config.toml
n_layer = 12
d_model = 384
n_head = 6
n_kv_head = 6
head_dim = 64
d_mlp = 1536
vocab_size = 8192
activation = "squared_relu"
norm = "rmsnorm"
norm_place = "pre"
norm_eps = 1e-05
positions = "rope"
rope_base = 97600.0
rope_fraction = 0.75
qk_norm = true
attn_scale = 0.125
bias = "none"
tie_embeddings = true
parallel_block = false
extras = ["gated attention", "hashed n-gram embeddings", "an embedding shortcut", "learned residual scales", "skips across layers", "capped logits"]
init = "uniform"
init_std_qkv = 0.0406
init_std_o = 0.0406
init_std_up = 0.0406
init_std_down = 0.0
optimizer = "adam_variant"
lr = 0.00111
beta1 = 0.9
weight_decay = 0.42
lr_head = 0.00933
warmup_steps = 309
schedule = "wsd"
decay_fraction = 0.546
decay_shape = "linear"
final_lr_fraction = 0.05
batch_tokens = 131072
seq_len = 384
doc_mask = true
train_tokens = 589300000
steps = 4497
dataset = "wikipedia_en"
Each number is 128 + 32 x the weight over its row's rms, rounded and kept within 0 to 255. Layers, rows and columns count from 0. The size above them is the row's rms in percent of the matrix's.

# layer 9 MLP up, 1536x384, rms 0.0384, rows 289-313, columns 64-127
size [105 100  96 107  95 105 103 107  96  97 113 111  99  90 108 107 109 105 101  77  99 112  93  84  89]
[[150 163 134 121 149 137  82 129  97 109  58  70  58 137  77 176 124 124  98  92 108 144  99 143 121 172 114 131 171  43 106 121 189  90  99 132 127  93 143  88 133 150 181 149 115 120 129  93 198 111 117 139 151 134 126 149  79 112 133 119 143 166 125 155]
 [ 92 137  99 145 131 124 103 131 156 181 168  77 116 114 149  96 140 103 162 136 126 149 159 169 127 118  82 153 144 150 120 112 168 144 104 142  96 123 125 156  97 151 108  77 107 137 107  98 153 162 164 128 116 148  86 167 162 111  82 148 155 108 164  69]
 [138  30 116 137 116 156 178 153 161 126 133  99 162  94 160 146 152  95 120 112  99 186 157 211 158 144  66 141 134 158 167  79 152  79  92  71 120  88 165 157 128 152 160 105  70 139  92 125 132  94 102 101 138 145 163 169  98 162  97 131 236 120 149 116]
 [124 126  94 180  98 122 172 153 188 119 125 139 120 128  75 141  85 126  72  96 106  82 110 102 151 165 106 180 124 124  78 194 105 114 124  98 109 101 100 132 167  81 106  86 147 160  78  84 164 169 110  91  93 152 161 117 109 126 150  97 122 181  75 124]
 [137 137 102 116  86 150 133 121 104 168 136 157  71 176 173 130 141 145 149  98 129 102 208  59 160 146 105 129 110 117  39  88 116  91 146 145 115 130 124 143 122 127 197 124 127 151 109  91 153 173 128 178 140 180  90 197 170 106 127 114 174 116 118 132]
 [109 137 109  88 112 126  73 152 121 103 134 126 169 212  78 120 119 137 161 116 102  59 214 131 125 148 149 120 188 144 116 158 178 104 161 111 119 138  81 143 162 133  67 149  99  76 136 129 187 119 107 121 117 213  94 120 150 136 183  95 115 160 132  79]
 [115 120 139 154  28 166 121 109 167 108 142 116  84 164 106  65 163  87 136 140 215 126 164 181 109 137  59  99 125  83 185 134 125 112 191  98 101 110 188 216 133 112 179  94 143 154 144  79 158 134 157 148 100 127 112 145  57 107 136 140 130 135  94 127]
 [ 91 128  98 137 114 159  97 157 158  84 133  69 112 169 148 132  94 141  95 107 116  85 186 119 154  50 117 114 139 157  52 106 147  68 159  48 138  51 114 126 154 137 113 116 130  91 107 112 151 140 120 178 162 133  62  95 126 192 106 159 195 135 145 146]
 [132 107 134 166 156 135  84  91 122 167 143 165 127 182 110  90 113  65 129 119  31 157 142 137 144 157 104  94 152 206 132 127 113  83 104 142  53 154  84  98 199 116 140 194 110 129  94 131 203 139 128 131  91 124  77 119 116 161 134  92  97 126 176  86]
 [178  47  88 158 140 141 126 132 127 114 144 107 139 148  97 119  98 153  96 123  97  72  89 125 102 213 145 138 132 180 159 152 102 135 175 139 150  87 115 122 111 101 100 138 106 126  94  76 170 162  54 124 129 139 136 143 118  69  71 159 141 148 144 123]
 [ 60 147 113 151 130  92 123  55 166 100 120  96 153 153 161 160 185 126  70 118 141 144 120 131 159 171  68 108 165 109 138 134  88 164  90 139 139 153 168 181 207 125 130  83 101 188 115 211 138 160 125 123 154  85  94 151 102 129 170 145 151 126 115 126]
 [137 168 147 118 116 131  99 127 107 124 134 113 146 140  64 120 164  90 117 123 118 140 119 122 116 168 188  75 173 121  99 147 163 116 133 112 132 173 128 161 159 157 173  92  87 129 127 112  71 164 117 137 117 113 124 106  94 175 162 172 127 155  78 106]
 [ 84 129  74 144 107  75 148 156  90 139 161 102 200  80 128 120  97  99 113 101 106 119 143 209 142 109  66 141  81 156 100 129 157  70 105  71 136 190 100 185 136 157 168 118 144 125 140 123  93 140 132 150 109 178 118 183 157 172 152 130 126 115  65 114]
 [199 146 113 165 153 171  48  95 141 118 143 151 108 116 122 182 142 150 157 131 138 127 145 105 163 212 106 155  87 134  71  96 182 195 139  98 102 161 119 125 152  95 195 128 126  99 101 123 134 133  99 129 125 105 103 143 119 135 113 141 156 147 151 144]
 [183 159 150 129 175 147 137  84 100 104 120 138  99 175 142 171 111 109 119 124  95 115 158  46 156 189 196 107 137 139 145 113 160 121 124  75 128 170  89 171 117 111 159  80 117 134 137 128 142 139 193 133 172 133 103 102  77 106 142 168 166 115 139 159]
 [111 140 122  92  87 146 111 108 158 194 153 120 203 152 129 169  59  11 132  97 136 191 132  82 122  86 101 122 147 142  97 116 107 101 169 106 146 125 122 118 122 118 201 139  92 107 119 166 114 133 126 191 143  79 130 140  66 129  85 219 127 121 111 140]
 [146  88 126 150 137 154 124 123 130 136 108 153 135 136 131 171 144 162 116 116 185 191 108 164  97 137 109 138 134 136 138  28 151 157 138  80 116 181 110 131 145  92 116 139 149 103  80 109  89 160 153 178 137 127  66 145 127 154 147 154 178 126 105 136]
 [ 94  95  88 143 115 126  87 160 113 157  93 143  88 168 115 129 169  78 171 108 159 149 152  86 113 108 169 134 142  79  90  87  51 181 124 162 140  90  75 185  93 148 127 130 125 168 164 115  68 148  73 131  90 108 113 145 162 118 159 117 167  74 134  95]
 [118 144 122  99 114 125 145  80 147 136 124 114 112 162 138 106 149 123 114 111 161 169 116 131 145 123 145 170 164 164 167 109 132 141 115 183  67  63 204 154 150 132 132 146  76 133 155 138  99 157 147 111 132 179 129 145 141 127 137 114 130 111 139 143]
 [ 63 159  95 142 148 117 125 135  78 127 148  82  46 154 180 104 180 132 151 118 102 145 148 151 128 118  96 113 159 105 160 160 140  97 165 152 114 107 182 196 171 101 130 141 164 108 148 108 178 136 148 132 131 169 139 130 117  91 186 151 160  57 184 180]
 [106 122 148 140 154 111 107 123 154  76  90 133 152 106 162 110 141  61 203  79  74  54 117 157 165 131 124 169 145 150 102 161 161  85 100 101 129 128 209 160 155 125 121 153  86 103 207 147 160 135  93 118 139 125 102 176 138 167 110 140 131 145 168 146]
 [184  81 133 148  95 150 150  95  85 180  95 113 166 159 121 149 108 125 124 105  95 127 173 143 125  94 112 111 126 112 129 130 137 161  94 182 115 114  72 155  58 117 131  71 128 128 170 132 123 125 121 120 107 135 148 117 176 136 175 104 114 146 182 139]
 [137 124  93 124 126 122 156 181 107  75 136 139 183 168 122 167 148 161 133 122 151 140 168 121  88 100  98 111  96  66  83 109 162  98 143 109 158  60 133 113  92 134 116  74 119 107 161 109 104 129  89 179 114 159 158  97 109 115 115 141 140 159 149 156]
 [153 180 113 104 104  96 101  92 101 109 161  98  75 121 180 122  58  89 107 113 131  73 186 140  91  65 128  83 128 113 139 152 181 146 175 109  82  93 174 173 100 108  92 156 124 118 184 162  92 110 125 146 170 177  77 104 164 148 136 146 124 111  87  61]
 [162 116 121  98  84 182  88 122 109 143 115 132 193 134 106  83 142 158 116 157 138  45 158 158 156 134 156  79 117 184 132 159 154  96 182 196 126  64 113 114  98 195 104 165 173 116 162 110 157 109 155 128 127 140 131 105 115  92 175 124 121  75  92 110]]
# layer 9 MLP down (transposed), 1536x384, rms 0.0331, rows 289-312, columns 64-127
size [104 100 101 104  99 107  99 104  96  92 106 105 103  90 104 103 104 104 102  89  99 107 101  93]
[[132 127 143 117 112 103 123 104 114 137 129 119 170 198 131  87 101 109 130 110 171 177 107 114  73 120 122 160 127 155 124  93 128  62 118 126 100 104 142 139  82 164 140 106 133 184 120 116 144 102 139 114 128  98 181 122 118 152  98 116 112 114 110 133]
 [139 144 148 124 187 123 133 111  59 134 103  84 134 163 151 107 129 113 147 119 150 202 122 136 104 124 103 112 114 150 110 173 121 142 138 107 158 153 108 186 103 133 140 108 151 103  97 118 106  99 109 138  72 153  73 140 215  80 115 106  73  84 136 169]
 [ 76 155 154 127 146 194 143 147  99 106 153 135  77  81 126 120 128 143 141 100 174 102 127 191 136 119 122 149 140  99  69  87 117 102 186 175 120 125 116  99 119 124 113 128 155 205 138  98 130 119 138  97 120 155 144 161 136 147 159 115 150 103 110 152]
 [197 129 114 154 125 163 138 174  83 110 178 136 133 188 145 109 135 155 148 138 104 145  83 146 148 108 112 195 142 106 182 116 108 101 141 135 153 137 153  74  92 155 194  92 109 147 197 169  96 199 132 155 129  70 163 158 167 137 156 103 107 106 126  81]
 [139 116 196 150 143 126 141 117 151 124 158 134 119 170  59 144 151 139 101  35  94 169 178  90 173 117 136 153 102 111 113 124 129 108 145 106 123 122 107 160 169 113 113  96 119 170 155 135 154 140 144 121 167 130 120  88 145 110 102 143 141 143 125 130]
 [184 198  92 116 123 106  98 163 131 144  86 152 126 156 132  36 103 108 143 115 124  70 124 113 201 128 116 145  75  64 143 123  98 112 103  66 108  94 104  69  67 145 131 164 109 132 168 172  89 152  93 165  89  81 157 130 123  92 120 113 121 115 135  73]
 [113  81 134 149 127 154  79 162 129 139 107 119  94 107 170 135 104 145  89 255 142 183  85 128  93 127 123 103 120 110 100 148 172 139  91  97 154 121 138 149  75 143 187 118  88 153  80 171 123 128 169 105 102  96 173 157 165 128 165 164 127 158 111 140]
 [135 143 130 142 102 130 139 172 157 158 104 128 160 101  82 106 130 111  91 139 143  59 124 120 102 131 130 135 108 168  99  52 158 133  96 143 152 116 101 117 168 144 131 120 129 122 185 142 114 135 188 108  96 187 148 115 138 172 127  95 160 106 160 139]
 [104 122 126 144 140 116 161 143 171  89 145 128 133 137 162 166 161 120 158 133 193  83 125 141 108 163 131 109 128  87 157 141 101 104 132  64 138 130 130 132 171 100  97 115 125  67 144 133 114  71 102  87 156 143 112  89 123 135 118 156 150 146 117  92]
 [144 131 145 181 160 142 131 140 134  97 110 165 100 134 137 154 155  49  78 123 123 156 115 151  97 162 162 134 158 154 151  99 169 133 190 154 141 157 188 122 125 166 110  81 163 131 128 145 162 152  97 132 165 117  71 107  82 157  79 183 173 118 111 110]
 [ 98 151 106 151 140 122 119 179 104 176 113  76 120 119  99 164 149 140 105  83  69 152  76 116 182 115 105  99  74 115 203  92 119  94 117 159 112 147 154 206 152 149 117 118  89 132  55 158 129 139 171 136 116 124 141 134 147 151 122  97  84 134 127 128]
 [147  84 109 123 107 149 113 114  92 171  88 114 119 113 112 122 183 157 165 193  78 199 115 174 158 143  79 160 101  97 126 116 117 110 154 153 111 219 144 146 171 158 188 154 132 149 187 129 160 148 120 114 102 101 139 102 100 179 149  96 107 104  60 108]
 [141 133 129  80 162 205 137  79 141 172 125 108 160 112 160 103 135 105  95  92 124  87 110 161 145 152 144 140 116 175 109 121 178  47  93 112 155 169 137 106 178 168 118 198  67 134 100 113 171 116 117 118 107 189 137  68 120 119 131 110 124 150 152  70]
 [ 60  86 178 137 133 157 126 105 165 100  57 116 140  84 143 146 151 128 132 162 142 156 115 124 144 145 148 129 159 136 146 193 130 142  64 189 115 151 119 131 147 138 157 185 122 122 101  72 135 157 108 145 203 130 174 153 137 113 124 163 101 151 104 110]
 [127 137 120 105 130 150  98  76 164 102 130 112 194 154 153 107  88 195 133 136 123 101 129  84 180 101 108  87  84 132 165 173 105 146 122 180 139  71 137  78 174 143 138 118 134  95 143 102 136 160 128 121 116 110 129  64 113 136 150 101 137 151 100  96]
 [139 170 143 117  51 121 132 135 152 152 170 106 123 129  88 152 132 159 124 108 124 162 109  91 106 136  95 104 110 149  96 164 109  61 167 112 137 165 143 165 138 102 123 162 178 155 136  96 134 142 149 130 147 120 130 113 132  82  67 138 112 106 128 171]
 [113 132 117 151 124 175 164 111  78 155 177 134 138 169 127  96 124  98  74 176 185  94 138 113  77  79 154  79 102 129 188 152 157  65 139 159 151  92  98 108 174 150 164 162 148 102 135  75 187 140 182 145 107 100 120 125 164 116  89 162 111  76 117 149]
 [120 114 171 143 120 133 104 184 104 132  84 167 182 176 138 119 142 121 138 136 106  86 164 170 125  96 102 131 152 102  94 121 125 135 140 126  99 140 206 116 113 146 116  98 132 122 100  97 138 191 106 171  83 101 203 112 156 171 184 134 156 144 181 137]
 [104 154 137 169  86 129 118  60  82  76 125  77 121 112 135 114  45 158 152 147  99 153 160 150 137  95 109 186 108 100 142 153 171 125 119 107  94  62 124 114 115  56 125 114  78 126 122 149 133 109 137 132 113 131 126 152  93 169 126 155 143 123 106 104]
 [137 127 126 129 158 123 153 173 121 124 131 124 119 118 161 153 132 127 117 108 157 131 135 122 116  74  98  82 143 127  98 135 122  79  89 147 128 144 129 132 139  84 117 155 154 108 136 100 122 143 118 142 137 148 120 185 109 158 137 127 163 109 125 170]
 [150 169 173  97 168 152 115 143 156 183 131 153 114 100 140 138 117 143 163  34 155 132 136 139 148 142 116 147 133 139 133  89 108  91  87 114 152 139  99 177 120 173  96 105  86 131 121 120  76 116 101 100 121 141 166 111 184 156 137  93 114 106 151  97]
 [127 154 113 144 146 130  94 142 208 147  99 106 100 131 137 130 169 144 183  84  94 167 116 111 115 130  97 156 149 150 119 130 168 163 174 101 148  70  92 121 138 129 137  92 119 156 134 109 134 178 134  86 115 159 109 121 149 156 137 164 133 111 129 137]
 [126 152 134 132 137 166 114 109 114 140 160  91 146 125 105 117 108 148 142 223 104 127 162 123 145  91  97 132 109 113 113 134 102 121 123 122 105 200 153 111  91 173 131 146 163 160 120 131 149  93 102 167 133 152 184 148 166 143 148 179 143 141 110 106]
 [123 129 123 152 146 195 145 126 129 131 143 100 139 120 116 107 131 116 150  74 120 146 162 111 158 151 158 143 119 111 109 131  99  79 115 143 130 115  94 158 121 194 136 126 105 101  84 144 152  72 156 152 119  91 129  75 162 123 118 101 165  88 158 132]]